config.yaml
num_hidden_layers: 8
hidden_size: 256
num_attention_heads: 4
num_key_value_heads: 4
head_dim: 64
intermediate_size: 1024
vocab_size: 847
hidden_act: "quick_gelu"
norm: "rmsnorm"
norm_place: "pre"
norm_eps: 1e-05
positions: "rope"
rope_theta: 100000.0
rope_fraction: 1.0
qk_norm: false
attn_scale: 0.125
bias: "none"
tie_word_embeddings: false
parallel_block: false
init: "orth"
init_std_qkv: 0.0272
init_std_o: 0.0
init_std_up: 0.0272
init_std_down: 0.0
optimizer: "adamw"
learning_rate: 0.0014
beta1: 0.9
beta2: 0.95
weight_decay: 0.31
lr_head: 0.00455
warmup_steps: 203
schedule: "wsd"
decay_fraction: 0.629
decay_shape: "linear"
final_lr_fraction: 0.05
batch_tokens: [32768, 65536, 131072]
max_seq_len: 1024
doc_mask: true
train_tokens: 423600000
max_steps: 6109
dataset: "wikipedia_en"
Each number is 128 + 24 x the weight over its row's rms, rounded and kept within 0 to 255. Layers, rows and columns count from 0. Numbers have three digits each. The size before them is the row's rms in percent of the matrix's.

# up: layer 3 MLP up, 1024x256, rms 0.0125, rows 356-455, columns 64-127
# down: layer 3 MLP down (transposed), 1024x256, rms 0.00628, rows 356-455, columns 64-127
up356 086:186117115095116129155111164099136148146094147066139117171120129104167147145127159170056111097112151144135110127128129110110162118132151139113152150132116093113089130120128150165089142127154171
down356 098:116152126139131136101129115119107161125119113130166092152134144149121107167147123097088123123195108117133119146140155104090127162141121130111123118137148159135115149104119157103104152151123146
up357 086:124056145108094158176129119132142148146138123124151120138132144105097136141128144131094129118087094111126141106128107149147142132102102195154099122126101119145097125122129125118114146165108138
down357 094:135128155140136087106128110105116114134136148070117108122113175160112155113099091146163098136127118130100146138132128103109107157160124192105113170095144124140132164127150125102130148120118113
up358 079:071127131182167118091119135122137137163147088134124105134181102148126148145130156157126153144151139144116143108126167143180121161130150101122091136136129156131161128127128110145132155111153109
down358 094:139088130070116178129150119108104131091133134159128105070156150131127146085121113105172137147104136156117122125164153105108141137108113104118125120132142120107141140096166145159112105148096105
up359 079:158131131145108109112127132150155173119161163110105106100109108121108108139129105140126136136122108114125143145129142062092156148194094099129099129106137136120149130151126127151114142139123136
down359 087:117092119136129153075143131097174123104106138149094096155107133154147123098083149152104141122153135144121083123111143123160091162126145146112138134123186113125148133135135109091090147132063137
up360 083:149162137137117159144072094142145115123137119154152156148133126134118122139127128162105111129124103149126127145128108115106179131090074145114151127135105130126147123108131078131132140163115113
down360 092:123132091117116127147170114114135079099116121139113099150130166110175132081105111116167161124124090097159106108102081131142134129128146123118143139055183116048158154126149140142132118162138140
up361 079:107125143147135148150129121150135140084139121129149125124088147180140120153129184153158117158094133109128107134125134143140118105135124107132114126107127104109149126112126127122150149161099139
down361 092:146121144105120144131058139120138135151099112104137117083150122113118164107121157095150123125129137098102183142178159127097085169158086175138072168098150139137134113095136075159154176133162109
up362 073:133099104103145163177159102141164133130127105151150147193116179120120148120127127161135154093170115105128121116128145159121103163126126141123136104150142157163122131110128102110133147115118118
down362 085:123126129111110131166140144109157113116094113133160103086152138101130107132059113113144142113133079124128128142147148121137128126146141099110133143127116151117161102132120150093192099140141103
up363 077:134151114151132184171144129153137133106117112141127139121133142081071077171127117132158139095140059113129148123130141120141106128148165153164179128142133124101167127152129147118137109119085118
down363 085:123115132119112090190134167123133126103117075129105152104140123112113119114095128182111115125138091119109114133149176130170163099130154138129136135123147145105135159155118124100172094111115123
up364 075:118121167124123126152117167154140123134150165104143110119141121107132126142127156153128112147157164118130153150128167112118143137102113114052123106113114154111148125120127153134120135142164153
down364 084:131164148119135109108126126153102120139109133137098126099103107113129138162195099125140125142131120109150099121168136174123137189112123134087130115135153107107122174107108044155116158124122176
up365 086:156119134100147135131128105142108150169163094129093080099139115092083141136129070136078123126144112096120119136128128119160147117132145132119165114158088110150105129162128129084110127100146090
down365 103:140089141152150118135157127089117124068161121109119130123111102143110126125108113122107112118140153134112173129122148112175124121155140174165137133109147163124094087130108158104129162121132117
up366 074:137129126139148153150157124142092133119121142147134138143122141103106105135126132178158146126138088111129110140128129169144122167108116160157135159169149105131133126138131144131144109121078131
down366 087:142144134136108100157108103141118121185163124133119139155099156100107116139130116163102112123110123105101115115187109122112134147146093081144147155115141116144127159152132149151161066118153091
up367 076:119098161162158190183056161101117104076147144084160119120122166186154108148127135181156116147119121108129130106129131145126122117116125132147102131096137131137116131109128164106148120142110113
down367 087:175130157156085135108070137127107116119154074146164137125117088140140159112121149135150108122156127142164103129115137139127079128125135149120114117116126071105166134090126130116148134130163137
up368 087:155110136087144173120143158130135137093139135151151163130111128174172160129128146152144103135125137142135122157126140129104133175151160103115118129134134099135103125106124086135103096132127114
down368 105:117134112121138107129140133168126093143132108165125069127139138101113119143146114137153122083127111101133104094137130147160123111132148125103138132121155104111116182132135173123148141156135131
up369 082:155132115117099144085142145134135115182156161110159102149142144144105123132128118089155138110103135156121141137130110096084100126197157169137121133136155157146087124140129080123117137103105075
down369 095:119117136091162094136140107155112118113098144134143135123142192124127133094119095129112143163112120162173112105097099140158102161143127144107123195138094171124118134129139116148120132151084099
up370 079:150143137144113133129128147139134135099090114136129134127120115124151117117130131106124131162117137120128129139126136148110200112139114084099072173105125129129130129133124155170127128157148150
down370 092:122107119140100138152161153119131115106106121134109125087136143132141170149073140141122141099159097114126147110159185109139135115101149131095120123190123130136138096150094123135149150118152155
up371 081:113102202153119158129167108114109159112086109097112158105133120094126142142125082142158109108122134150134122167130086128137120127081090166137110099140116086101150129130129182146139099147141134
down371 094:121174144168101118120105094132077157183149107117088141170106112133087129139176146176132094117149102115130147135143118139128152155152104105149143133097091111123144168143135090145147103116168177
up372 086:109118126149108087126115190139147145141119087087142114175133121137125124130128149133110154088100127108131147130129079147110137124145119130163135129123116120101104124153132082155133099085120165
down372 099:114098139119138114164099106162147131140143154082108149100101146117122123106175152138103119146128112134121150153136092102106114125144100124081135088151113145123205127158077140147147109098091163
up373 081:151099117100118107131136135154164098082119136119120085125125168088121166128129116094094087117119147099130108102128144115147127148156104175121102145110133154164127133135128128119110117168110164
down373 096:136118116139095180119176145098121116067137109132149145133165104155129144121107118151115136100143119156109126141139108074122085126128173180123129145142133115167138121125117169110108155104144188
up374 088:077120167109135140133162114100106090097103155075111083121128133073153167121126133135158072163138154148132116124129159127155070149110121165115168136132144120148109133081128163105116149098086120
down374 100:168145144111111129103131129110065146123149129169168184145111096129161090097211106104153119114133135150147125096093120108145104154113139093134153117100106096141125103077121115121122118125144129
up375 082:043133128134107119114140163117110169122180104150119188173139075140099103147129110151144104108106103133126138146128137161136082113152155156145164128115109122136111126131127120143102100134157130
down375 093:140159134101142121165130126134147096129139139140126110143150126110085105111120130127116108133118114115107099141151119115131125118164125134095151112114119119122125180132122103154114114123113110
up376 082:134120158135157123091187167145086126171117162105102126147144087123132202121128136133132116122133135142127138101129166162188130102125153094147125108144147137096144128126125114099093114114129108
down376 092:141108153141135115132127093132120172102163132123113147122108137138144121110207128091108101135113125147118093116146156145129130105070133100084117134097109151143102131128167158114090102139122107
up377 070:069114077107146144104141118125119173099135123155088113134123094136103167150131107112138154122123125103125158097127161135123138106166122147143127120121096144174087135124127112140127132166135104
down377 097:180091162146136130124135135100115073097119149113155116131139112139120148140114131171098125115114113182089114145099136146156091118148147199119128133163114114149130081130131137095131148100120118
up378 080:151131106163106155163114103120105128093096121116151153175086103106128115130129105122122115105128131133134112103128114140111107123131140134189104119114103100118151130131131167118131095126113145
down378 091:146148161167096137139089142102115102153147120110146186135134107132099151160076134157082122164200145141105144138162127115147167095087124120151158110129093154158119108149105153128138107119162156
up379 080:102142118148131106134175165132100121170144147086129070166147147120143172162127124148136127149131140053125126131130158140143101138079144089130116108140163147114114128155130163117158138119117090
down379 094:139113136154142072153129111116114136139154145142122149133121120115104112111134106142137099148138143124145131147125150090112140093123115117115161126126109104121171117125117086136123102139144139
up380 078:100135090117110101130100129111159122126102100070106137119133116163084123122128137164109163124129061148126142119127151141137126168111107098168073127126122146109146129158129128148173125127148134
down380 081:099110104097097150145176118131166108105116132156105099107130130167186162092094122111105152134136124113144111087184096120134137146089093135122119124100134101135169132127190128161112106140142148
up381 079:130090107149111126150092138129076126126138126110146169117122117145142083124131122096097147122170133120120136076125106179134120118130138122165093154112124085114138128151127094168141111116123095
down381 096:073138115163141112085099107120093143144154134112136086124132147165130138133079151134127137132134145112150130107183171103152129085084105118158163126135141148167085152114129164087106132133097118
up382 080:098168149134134099086125084146163101136116132146099081157118144116137125118128105111090173166136132109128119144127117136137129078090106089056132084132153143135112126130130116112118145133218092
down382 100:161110136089136165111146141136192163113111148114105118163081125125144122111125126117150125129114127144130129147160140145124076136147090110109110099195116092102144132114125056134120141142130099
up383 087:103126156197115138142116120102107168037125106140102164115140105093133110140128113111114144142176148134131119105130147100127090096130148135164134142118127128147181130097131127126150118116138129
down383 098:131158119110120163111110146095137107138149124179152145137172102127102129158087106138121138127148159115069097115111156112142141132105128122150103104109134137161149133107100095121122117119136131
up384 078:106122119106097107128102140170162115156149126156144156149089180107157106130129153111088100131093113125130115140126138117119113115181099089077105141131115097134154129166124150161094169119103148
down384 088:097109089133121158109168145132133111130097157153130092117146120118130104128131141120150149120124121131165127122155130120151131131194146114104114129126200112126133161132132162108132141146140162
up385 084:105138124148097089095090105098116158146164145124091128134139081158150117131129126087063135161141147117125131122127118126128124113108127058110152156119120128139140130136128116164103190119208107
down385 098:110146144161139135111132137131168145127129162140124063127147123136110138181112152127135127110131155118149123152080175119126133124155113137116105068154146135131137124135120114131142133141118104
up386 086:120093128139164144157157125189127126136091150124176159114127152117138121109128099115130166125151116098125092148126124161111161163102087162118108084138134120097156128141131122095163105122155144
down386 105:091116126155102153119100105107150116123148099099099137131081132128145130116086122163123152128148134114149163109184138150117128134086085138157161148088168112155131084129144134115123114114138171
up387 081:146100131122114160133122149128099125156128091146131156158141119150094076113129134089115194076135095117128129086129158092123116106168150104166141170164099129135141128170125152136170100125097140
down387 094:102115125129149134139118132167138115149113106131128120115173115068100152122074116096119122139118114097113153160112171136100163116141128132139107111127176166105117128157132166135098092090130092
up388 080:123161124114151094156079099115099119071128130092092072113154138091115078102127111122164167133147136162123139099129102141114127110110092088147144141146138138118110127118133121139173155130110118
down388 087:138097120137144140156142125162142130122113142137134156133122063139157148127110144152145135141091133171118092146067090114077104153117142093116105118144116114100158131153116121136084113111095126
up389 080:175169051087134113118180130096130154140121130125125155147155142157145140092131115193124142132158145170127140129127097147103119140163121086146146116140114155113173127116123123144113153107162092
down389 094:093128102134097123141130109131147079104132180155128063128168147166162120129114156104128142100113134083171098145115129168146151133103137078142158106115134127104084158103165112143146118166098112
up390 071:071115134126146063136103132167121151145134098109168133144122127139121106147129104069146124108158142138123133124128090137164076112152172142166126126127137117175102131145129095132123138104141114
down390 090:154155159097158114114105116107084160114129131127146142151168100132094138144149129148127132157095176168145154129090135174136078131145125144122155160128078113159083072128135138126123122105113105
up391 079:124170153088120106106112123128130111083120123103163098135117139159158103140129090121201126133171123150125125103128158115156114138113162074130087167126186137128151127124128135120149159141146082
down391 089:156080118121152160105139169087123149089154106138100134106121117124152143149161155159134141149150158150109093110155139108113121138100124068129115124193109125121129123130133151140147122135113071
up392 079:128160148109126062144168148170132178154119157119112092162134141100150136124127119118095147123114106104132133119128115128121096186119087111139175120128094114111161126121128133148123111115093122
down392 086:172140122116130140123164117133122130119094156104124147171089087153164109095174141145116126132120101131129116108134096119138131120164128105126165134146132117126137149148116135092115121092138130
up393 082:112109145163175113143123123113122154151130108150148095114122130104124126128128181129114140137061122151127128152127104104135158105106103134160109136121099110151156125114126110135136174104101162
down393 092:113158112127108125125106150154111116126126114116095120157127179140082155136175111135119116131110146111071151139131126107085124170170111148140080133105119150123152140155116128181130156125138127
up394 076:116115089116162115140150092135087122110188082147096090124138131105112135124129195122104109153149108122128127142126099147128143059146151119128129163113164153134106131144125130144129176138129109
down394 079:134122123158102120128114143122141153119133109145140171115127113144115169130126143138114096100124168122119136149151183144132118119116132160128079056172131144148106133142134118131162140125141149
up395 079:152127120097142090152146176118118151113124092117097094113145153113104147109128087113145105129168124111130125143129118133164144076115142136138160099125139120132151134095129140146122123126166142
down395 086:142139112161147128140115118140128104126125140151111159141139055148105138158120129128124122071126153110198139162039144139148146088168141159113167091127122082122151102145121116141105156130140171
up396 085:077176126154138152118145114158112106105143101116146147121145123109113125165127123146148060146102096126127146167129153100144136124091127109132139121122150135147169127149126162138112132109118105
down396 090:128119135144112107133154133118079168102139098130101139120116114106119088132157116134153129154136145111086111126144125112174137091109163079141125100143115146111179151110125116153175116123187151
up397 081:141123121170119144095130156138099128173149100105100166079131142119140098151129173133135054135116149114126119140127143168104134155136136112082092157117110104119183125122128092118097096130156119
down397 084:140134097156154128153103134133139124128140216145178136114135127120120091114098134113158143152120127114145182172138115123138116121142120128128135128142126176170132122129110118140163136110152171
up398 080:089107182148119159141144147126142149125108140122164118137107126105133151135127179160115134145100167132135133132129111144160098134092108134142144127120129059143190128073130140167145132118124158
down398 087:129151141129084163110110110103115135127149088137105134143123105135127125094181141117180120158162128131114138137139156130116160100143093101116113102123155148120188171114133133120145145126116146
up399 081:154164129128123117096123132133089141157150163119169085149109109133186107112132150141175167114128137123119131096125138138143134122161147101153084136150136108130136132134127120163111144141133109
down399 093:130128138144137128140083098120103112157115180130118139116142132173144166123085144103132159121107159138198152113128152124179146113139126146131153108142136122146079089129174118145087088143099113
up400 083:144104116156138144126113074139108113141142098122087122069119109122125103086127118108115081166129155126123112129129115141140154135117129101126117105122150152150125126155128120126111185103133057
down400 094:133137113163150140116126129105151176128124118148105128148135115161167125119112125148139110119081129117158126154118118128145083106141134129143110101110125114109110119112107103123156115105130125
up401 083:107104095098181099116175096158137147127141135100129156147122154104182124129130155158132172141161139127125109134125127097097111123190122145141129149105157146152113124117123115110129146168140113
down401 097:150119095128107127117125148127156111120118167151177111128147176134159155104106119128116132119103150097155090137152109107126078167130135139096113142118144110146148154106158141097143153144094086
up402 073:092136144111108124086132168142117064117142127113131135161105185139129099110125157172198162126123104143133101098129135164107168103135105117106113107159143153106125123122129153149154136132114121
down402 089:146145133108136174148138134135146160125121152128138155123097170099172082102195146152131148158087101147139093152198117182084113184105112094090091122140111112149111186137120129147153110116106124
up403 076:107095122124134145119179144102095111112147134136156102102111110090111104103127108163123165151112126145128105111129129137142122093108113139151134085164117145134133121078131126115097117108134142
down403 095:165146141151070128140146150150114087127171165137120178128136142126109113170174118121124114129086115138097102112162099115099167110132132091134143124095092136123105195092119091141151104155130107
up404 079:125090139120094161130120152159115154127127139180122106095159139132149145105128083088103127070126133084131153089130132114101139117157132177150143132148087114148159131180130133133156091073100133
down404 090:121152172161133128134104138141121111145115124097143157133143101117095166129086131133139144120125116110109129149078107137174142117151132133167113126109090141160107118176118143116147112116178181
up405 080:067131149148101108161083132165121134093114137083138148154131079140141177150127147108102167084122110108131123128127112177141101100082133143094166122129100090117100128156133082111087113139125141
down405 097:112149167135154129151122132127132169130136099105169114118077108059128097140131127135104132147127128132107124151168159144084116114117099143141153149140098147149117101136127143145104136115135143
up406 077:125168100108106172172161095192142113150133143136136149136082129128135090139128135118116153119108147108131132153126157111104137085106115123097121096113120142130119128117122093127142165125178172
down406 090:090150105100127128129114137128155100116084130126119100118093151136160099120103133127136121095124122059123153144159147167138079145139121153131119159114134119130098082156173117116141168154118109
up407 085:125148076123112155116137138107128146108159160148172154097109109120123145107129105124103130155135138119129114134128102073127109142152149089149130133117149156144127127085129102107160139134127128
down407 105:130090112106149111099123136114138103167097129145134102112169122096138151130065114116130136131130130136151102128073123148161129138152131119111125138141169104131165162102135076089146127170119068
up408 081:175088130106143120134123153110103171158104194122185081122158140139119088151128156181093142093126149167126124135128091124099144118141114118166149129132111136127145126151134107145141125117154157
down408 086:102147146152140151081152131121114130138129127105144130138130122130112128097107113152163159166083173139125174103126101142112140172116087096123130123116167163115162178133141158139115135133079135
up409 081:177135093128142112127121127129133101135155144095148146130113140126050134108127134104106129149119158102128117116128109112130155150145084134123110095130155200103086128146132167101113145131138115
down409 093:082128141156111102141160097106115102115147138094129150111105154165137129124141094097134148129112113145175158113151099174139151100096174118120125139153146143096095136147101104114144118118154131
up410 089:135102070177140149138134145150107170133134107185141164128167132148186149114130125095115157082169150123124130147125093123092133097148129121103102137114076156136186131112126114142182134102155160
down410 108:089128103140112136139126160152122123119106164144116098125158129087085165161058145125126163117123152101146121126125170137156098151152137131141148123126150117154118052143156131091109107149147154
up411 079:103128098077119100099153174156124131123165104143141118183148114143168132108129138117111136132143161130128100113128149153106125090142100085111101101144151204147130127162126148109117142125137104
down411 096:101143117133107126158173142138146095119125150176171117119175113134153131118147137087144144104077135121203103128139090134128092108116108064130105093100124115128093181112125136147124094178131113
up412 077:099184172189129110152103155095108135108143079099095156158133143162135094154129187163128132174114115136125130098128149150162125140042121066148095144124141107113158129125129124153141136154130136
down412 091:121117094094112145156081161109127150125151137177149108151164138156165102121159151086135132143157152125140071134167159119143159094084110079114143092161130111119149089126158117175121113138118113
up413 080:164099133099146185127124117091117114149102128149102165115083120170099119141131102132076110113120132118127120107128137147118131129129116143148132125115106127121103132157125158129078065135126084
down413 095:064132147145102100115144122146102062115142151124134112114187135143143109151112134116101108114156092115131147127126135139129159089102139152172150191149104162092112097125105174111141142143163145
up414 069:109198105140128187128116106099106138094170115131142117115148098124161122166129076139091116143151172142127116120128105121121098123112139147089136146132138152108136130102128157109137099168116100
down414 079:158130129132117134141140112100150130142143103169151079102142100134126092111042094097126110129127132143178119113138140139149151134095149085129175143128134126092143126079147149114134113164132113
up415 078:081161145155146118149123164121123113127149152120124139159140092103141196153128143158093113133124112103131102149128105110121144125100099092154140128106129143115111129079128095134128136146161132
down415 093:110128112124080116113143122122130125148140134152112143141151135102161127109118120115100114138116130111075103131136158098133127098124123129126142131098139136114182141073126116132129104165132140
up416 076:124169165166119139127109146115120057112146135153139141130149143127108126139126146131083079173154135121129109112128130130149116148092125134091092105126150138107122125099129183101146119145126131
down416 089:103104082104107176147173141140122134118131133139149166090106137104143116090158092096188123156118131148139122111178095138101156098105152073092133135150154131110113139121142098146129118132130110
up417 087:151111107134146146156192137155122160088139122109148124125131135075127120106128129144126145118145110112132105073129133122115080169154139172153122153133129131149109129093127171115144116142086146
down417 103:153121112131126149148170130123116125140147106153168166141114119145118118115106111110139139126095117138064105106144122087124088132127147112140151127105119103185120139115147170085118132093100091
up418 079:114148135070088137100130151117105118104135159150072103130178078137117122119127111128129116150138151185125151103126132095132159082124150134130144176162145134117107124120126095125148106163098127
down418 085:163110107103118102090152119135118136135114133153142116144135099090186136130165115082096114133114114180139076136151113117125125128107116105116102154117125146117097193098184119122069100142113124
up419 088:133083156134132139142085136123141152171126129183190132096141158202163119136127114133144118106113115112125104126127116160149144145117114110117135145122121144091148126125127101115154081134110086
down419 097:150120139124120140125098126142147128140098119098119112089127134121152162085127180168115127111137131142119124116139141174149120196149096147136107168110138106149121145156157150104168148119156120
up420 081:102131135110136132109128127165137087101126139181116178140055165088120146151128151101098130159101097107132110137128112143110120102106143114108137101099143154102125129117128159119170152113108166
down420 094:128080097091105162113109137139123115149084135146078204122136120109101128150141142164145119154145114130076141102093123135101105146138129145112094137103133099125200119142081048117151135155181149
up421 079:138132099135117162140159152186115130143157155112147109150131126127124203106128155115135149126123145104128099140130105150119098114127107149094160085129106146167133127100133133084137138111133109
down421 092:145137131152149119149124086089116100138148147137134130160102142116114106118120111156127126129124105153146191160099079157090066135119121160156183152119123110144085105129117108147121125139160138
up422 077:151130117097072116124095106101118113163100150103149135149144116125124049167127113108167144117132145120127128099131093096104101156173077135133153163160116122097173124141129160147122128144163130
down422 088:095158147136184136137182096146151103131118161083151142124160159129153086122093143154141128133118106095139120104108153114148149134140125124111141132136168153106113197144114116120115088133109103
up423 935:126124129121114124119113121108127126133139111141131133133126118135132136127029125118126120120130135123027106130021124127128125135137138125130130128150126135139123236132017122130128120132122126
down423 555:127121113132094148110106101092136149134164088139154110174139097129160128126076117107116127141153106109094083125064094128123116136146154118121128143166127135146136191106069132132146124110128125
up424 082:113120125130123111136129122151139140076106156159085126114112088107085113099126153116174169148127118117131108133130112122156110154099118102165114112126073169120157123136132105083123143143137129
down424 098:121111127161161099156157123141125097125144150117093158126102157120145149135116131172111125129098098131056070111083103132105106133103125146142087145094137132129094163149124070146144107126155133
up425 077:149134115134128129156122124109121153123092107135129148117153083169122083144129099137117104116151106180124134138128120082116114143091113082149124137123128104096146125149128131169172129127144124
down425 090:094145117162096134117169156160153132116167102127095105143154105126148154181120149143096108134158129106090054103177137109140207095093098095128122106126144142073133177130112138138167087135118138
up426 077:085101147089133100120130126092151123134129120105118077163153158096123115158127136113134044124123144160132140155127086104143143113105104138110182145133124137141107128112127140157102170158159085
down426 086:155160142101147104093151094140109145124088115108121113119103126150145137121186096123128127130122124160140168150111105080107113168169123143101101129166122104101140169141112114148145183093146151
up427 081:076125146124110124113101143141133130111149119120147122104170160162167158152128120079129140125144164092127161126130133146116116073105132133088123107107174153106126129134134110136147158121171144
down427 095:117139120132147098128119116138105157136142131134133127127120089105099144136181132122140115147135134165155122168094136085105100120122101141075123089178107117110185113130092095138126104128125155
up428 078:144095108118153103174166158183153133119105111139131127120110135118132150130129141127108114096128139091129107094128112116146145126136112127134055118089130143134129133166127139115131125119135152
down428 097:086112153168159120138103142100151130104133098106120133124106118135086161161116145136094129107169137113126141147110161117103107122131123197133117093136134135188137075167113165102112157125137191
up429 078:160172097201117186146091151125110123160126157128133152087135142143126113117127142130149114134103165138129131126127146151107138117085140112127111089110098140093187124132131084120115116134133107
down429 098:102173129129136120151093127141135113154148119129107103094127171102123116123077099117130135121156115079153104107228146174129165130070126111156140140111144162144099122137121146151124130139137140
up430 082:084125125116116099116126131139132135119125095129101158113130120141144182115129105124185168127137078142128146073126147147118099095162139115144134128143098154110131134149127167113144106123150088
down430 103:163087140102145126115102075142104085141121109136125162080140058125166153092113127126111129142115099159117130134087110182130131137144135135102099138139144114143131091166101145111126127098154116
up431 082:109186132117125126141168169162133121138159127093131104151116130135138089117129163162184122115099134152128114142127131179097137124168101116091098096114148091095123124150125139117121134101080179
down431 097:092120113140124139165105128155147090119110141133124145126102121108147071104143178148125152109108144091188146130159073107122103154120133084118163129135105148143123104113135150165098123131131170
up432 083:090117120090122113092094105104141095121113102158131157149166104154159130127128085096138084131134095151125129170128106097130111131099114130116129141128118133141115128133128100126132138133163112
down432 092:102159111126074132111176146151160112122114124118136087139148144118126153143121112105146116104118121115168139139095113105151138105156133137115120113137156091046151217104108101133112118155145122
up433 078:154072107105102098135127158150149110107117125113169140107126164100127151102126152163139187101137115115131142156128113119156145116101116162108124110136129090145098126090134090155153146141128128
down433 086:096166129111139122139121104151130152148112071104131113099114127147116160119166080134174130126121085097146147141166113114078131151178115161131112151130140132143137190126113095148132130145119123
up434 083:150178183093090097150113150148153129105155152139124109138147121117123139147128163136096135123135134139128121161128110119156163127145114114096100107122152150133120127139128147134144160152140136
down434 095:142106113096167143121170158128128116099109089154114106143129111130130174118144114169156146129119115123148136118065101163100088129173186177069104116144154131092165188120098078148082125122129149
up435 084:170134100115131157126162172078137116150109110147146151175097141120144123144129131112166178095114154139132152148127112113114080091199172116139099124155165141124159130135125140193125127083126165
down435 095:087120140098143096105097108151123137166097121131117131129214166091113109133099132123124134143141093124138145131145170171141156120133140109097173152150094176145127121110136113148155101137129098
up436 082:100060126111137120115140086121127163121107170135124157099155139125084105124129115116104142086135106141125143102126130110110141097132113155176158149143127113154169130143128162168167108085112119
down436 097:112147158110136163090108089128109154139098117079117120137133082143136137156119141105128159115099139123112181150128120125134123131154093132176120122110096110142142142133165132129145105093125121
up437 079:158141153116158105120160146111114128124106153110083138155137119106173113127127127110085109096160152132130120122131099125119073149161148134099128156148140126125096132106124158112111092108124125
down437 094:119127124133115136136139141154143146086151100172164157138189077118125121149151119132136123142145154138112104150090165102112165115097155128126115117154141170148155128078103158090086102097136139
up438 081:075098107140116112126090125105125131098128112123120148141118116130134088122129149075151132117137146110133163123129130117086155113153137059078104146122121110165132133166126145165121172103120165
down438 089:089139120147111102135127142145157131138141136149130094131150121113105138171178166122108154128150131132155133165090134114104154107133123125102152066193140146144151093133076127109148127106109155
up439 082:174108095132107137121137161146157118101046146140135152103146129152175192090128128083087143104161160144132145131128125150132090150134156139110096109103121135104136128116127118152167096137143147
down439 096:104148143139107150124132118124148123122139109132102126141156113150116161138156115142142147141159127095119111115175150138131178111073114122151145133144098124126107147138154125132128093137147163
up440 077:137146174190109113121117100167114102146149130092136097135127111133154103137129145179160119104158103117121133126126119114160118160127130113125120137123109095143212128116132111131155127105092104
down440 090:130161130102104140109120082116091131136117120117132137125139125106110138136066130143148107141163147097178150121181149133124117144123123131152148144148116129144120143124171130137130100121155119
up441 074:093099144146133081153080141184111142114135142157117133088128105114097113095127136119141135183125125129130111124129111145160181063128125148138116114099139123143105129161129140104148171154142108
down441 089:118141126141138114125142168102132172165125131092136147140094135144153157122152115151131138123099122139138137141118114146104116079102136138122086104157129123153126152149069086174114161099137131
up442 077:108120119098148110124152109137156164130135104177088170106112150124097134114130140059082104135144094110133124137129179118133148116101147127131103101119111163123128134151122154109162122140161149
down442 098:097099118115115146147154148121146098115106142132128134141128089146126135153107146147133115109154140140102120118075168171161119098127142164137099093096126093126126083164121120124141128140158164
up443 082:117153114113093128082151115170152148175154148079150095150154130134119135101128135150113126090149141130127145138129095136145104140132129141126137114150114137156149128115129150087072112068139113
down443 092:146133149160144112154106102145110100116107132125115090111098121112111130146143134128083128097086135117153124146081116153150109159143140122137166114101106123146105114106167130099128151125140154
up444 086:067131137100141131136150087140112138131149186130127154171120144162117174149130156166114063117169123094129111151128124129131135145102132118127139114139106162132115132114131148117133113106094119
down444 095:112163154099054095096109129097094129159115101138126166119120105107147152138082103102132135109103128123186170125111119115109085099153114144126105143107135112102103111130112083112130108122198118
up445 081:170134144108132124136154130105152146124126111150098158110124149181132139113129148122056171111116130144126134085126163136105141127094137152110123140126110137125115128095128146101153091123137142
down445 094:143089136088126138121135166135149104094118149160151143109119085136148120184094137101132122140133130157113129131149176160147141111122137155120112117126084130148148078132183166104131117130122143
up446 079:186127107103154154125168159112117115097102140151100114114153140090121179108128116152140157093158137162136111121128152120132142068141174140127145115150111108116130130109125128131140096131116137
down446 088:140131139133142130138086140138136137128097102132097134109133125148133100163155082064107151113150132107122119136131119135101166097106164123162138133099126122136125130152145158146114148138125154
up447 084:124092108141097122109094157072136151162115136131086180153168102160124127123129114077115077128111168149127143133129086144124168149120152139117120129118127104135127127162130088143115089136147123
down447 092:117105125164122147135127151141115142084140162112128123154171132158116145156141171151103129160140127176085100167071103114126134106089140112107118089141084166112137134130119135184109136120122168
up448 090:167146127117146112126145158141157066092112133105153160127101153180157152111128180148129149129168115112132093155128173117137104184127181121123154108120150164077114126115128141095113132119081159
down448 104:119124118103123146138120125120160098143118141178108150097136117128132119123098082114121139138137127093131134107108134116082125176118118115151122156072164088112135157119105099118134134151136123
up449 084:121147150143108138126119147150118135106109145073138138150141148122149177150127101194154134114145083136129096111129115090115122139168113147138127176145113078131102125081128081130150077156100077
down449 091:112136131111166094136130103126108148160138129128133088134133170113165106099173096116115127139132088124157123110157150102118149104115138100114144166126118172142150194140143137134141112139106134
up450 079:105140157176128148140076137119102128125133135087104101136156128117149130140128130136089116116136078124128115115127137103140151158101146166173128166140100098116167133137126133135137124126107143
down450 089:137114115142138158128102138107103149114147081153111146124122118110131130141112138153094098091185115109164104124150178129135136136100113098133136101084124122143193101144138159124128120135158160
up451 079:128106084132134079149101156114132132152084104111120117134125111119104091103129120147087170127100120157135142085127118087136090120133116149126136122115122096104085133148127166126138141081146185
down451 084:101143153130126157084111140129170141114132123092164092121149060137138107184125137088141094133138143128121152123180110121104155126124118103134136119111124123154139128119113126138080104087118121
up452 085:137121105130118144136140108136145129126133134141108087132125167131117163139129148106128175134142153059127133126128141148145085121102118105110169096140138114174129131112132091162123164127146092
down452 089:172117145115182122124107125103106108114138137162127100164150158139091125130155117120131144105115107153083163141135112152122098118177111186146154158146124123145138045138129081160127144158131096
up453 076:149130090129148110133168171119157141141079173097107135132127157106144145110127107103088199083134140118135149131128136111123101151113131104146136077115104124149190131105129135134173113109125141
down453 087:114124133128134134101116111143131084107111131124118149144089139127097134136126102150143134126163097112127130151105130174072148144145142149128143142115103143137190116162113137116121148108113166
up454 075:151155103091143121119183122114119180117115140108125144135141169117077193119126135166124115120165152099131132145131150141151081126164187124177177136150143158161169128135127131121122109100077125
down454 083:099136155135155072150103090128148144120167104120108148160123139122118131129149112123108114113130142097111152136065130128129138123090140120105136086099124164154129168130121096126147117126169123
up455 092:140082151140145081136143150131134113149128081171103145080116126171145101144127133097118150142102139115128135140129135111108146117144096095147132124096138145131168130124128117167150109142159171
down455 097:117151113114133161116107147145157119149107125162109163140145085134080140111162170136122128122128144119132150151115139159130147155164085164115090085148122105151174089158122112146118144120146173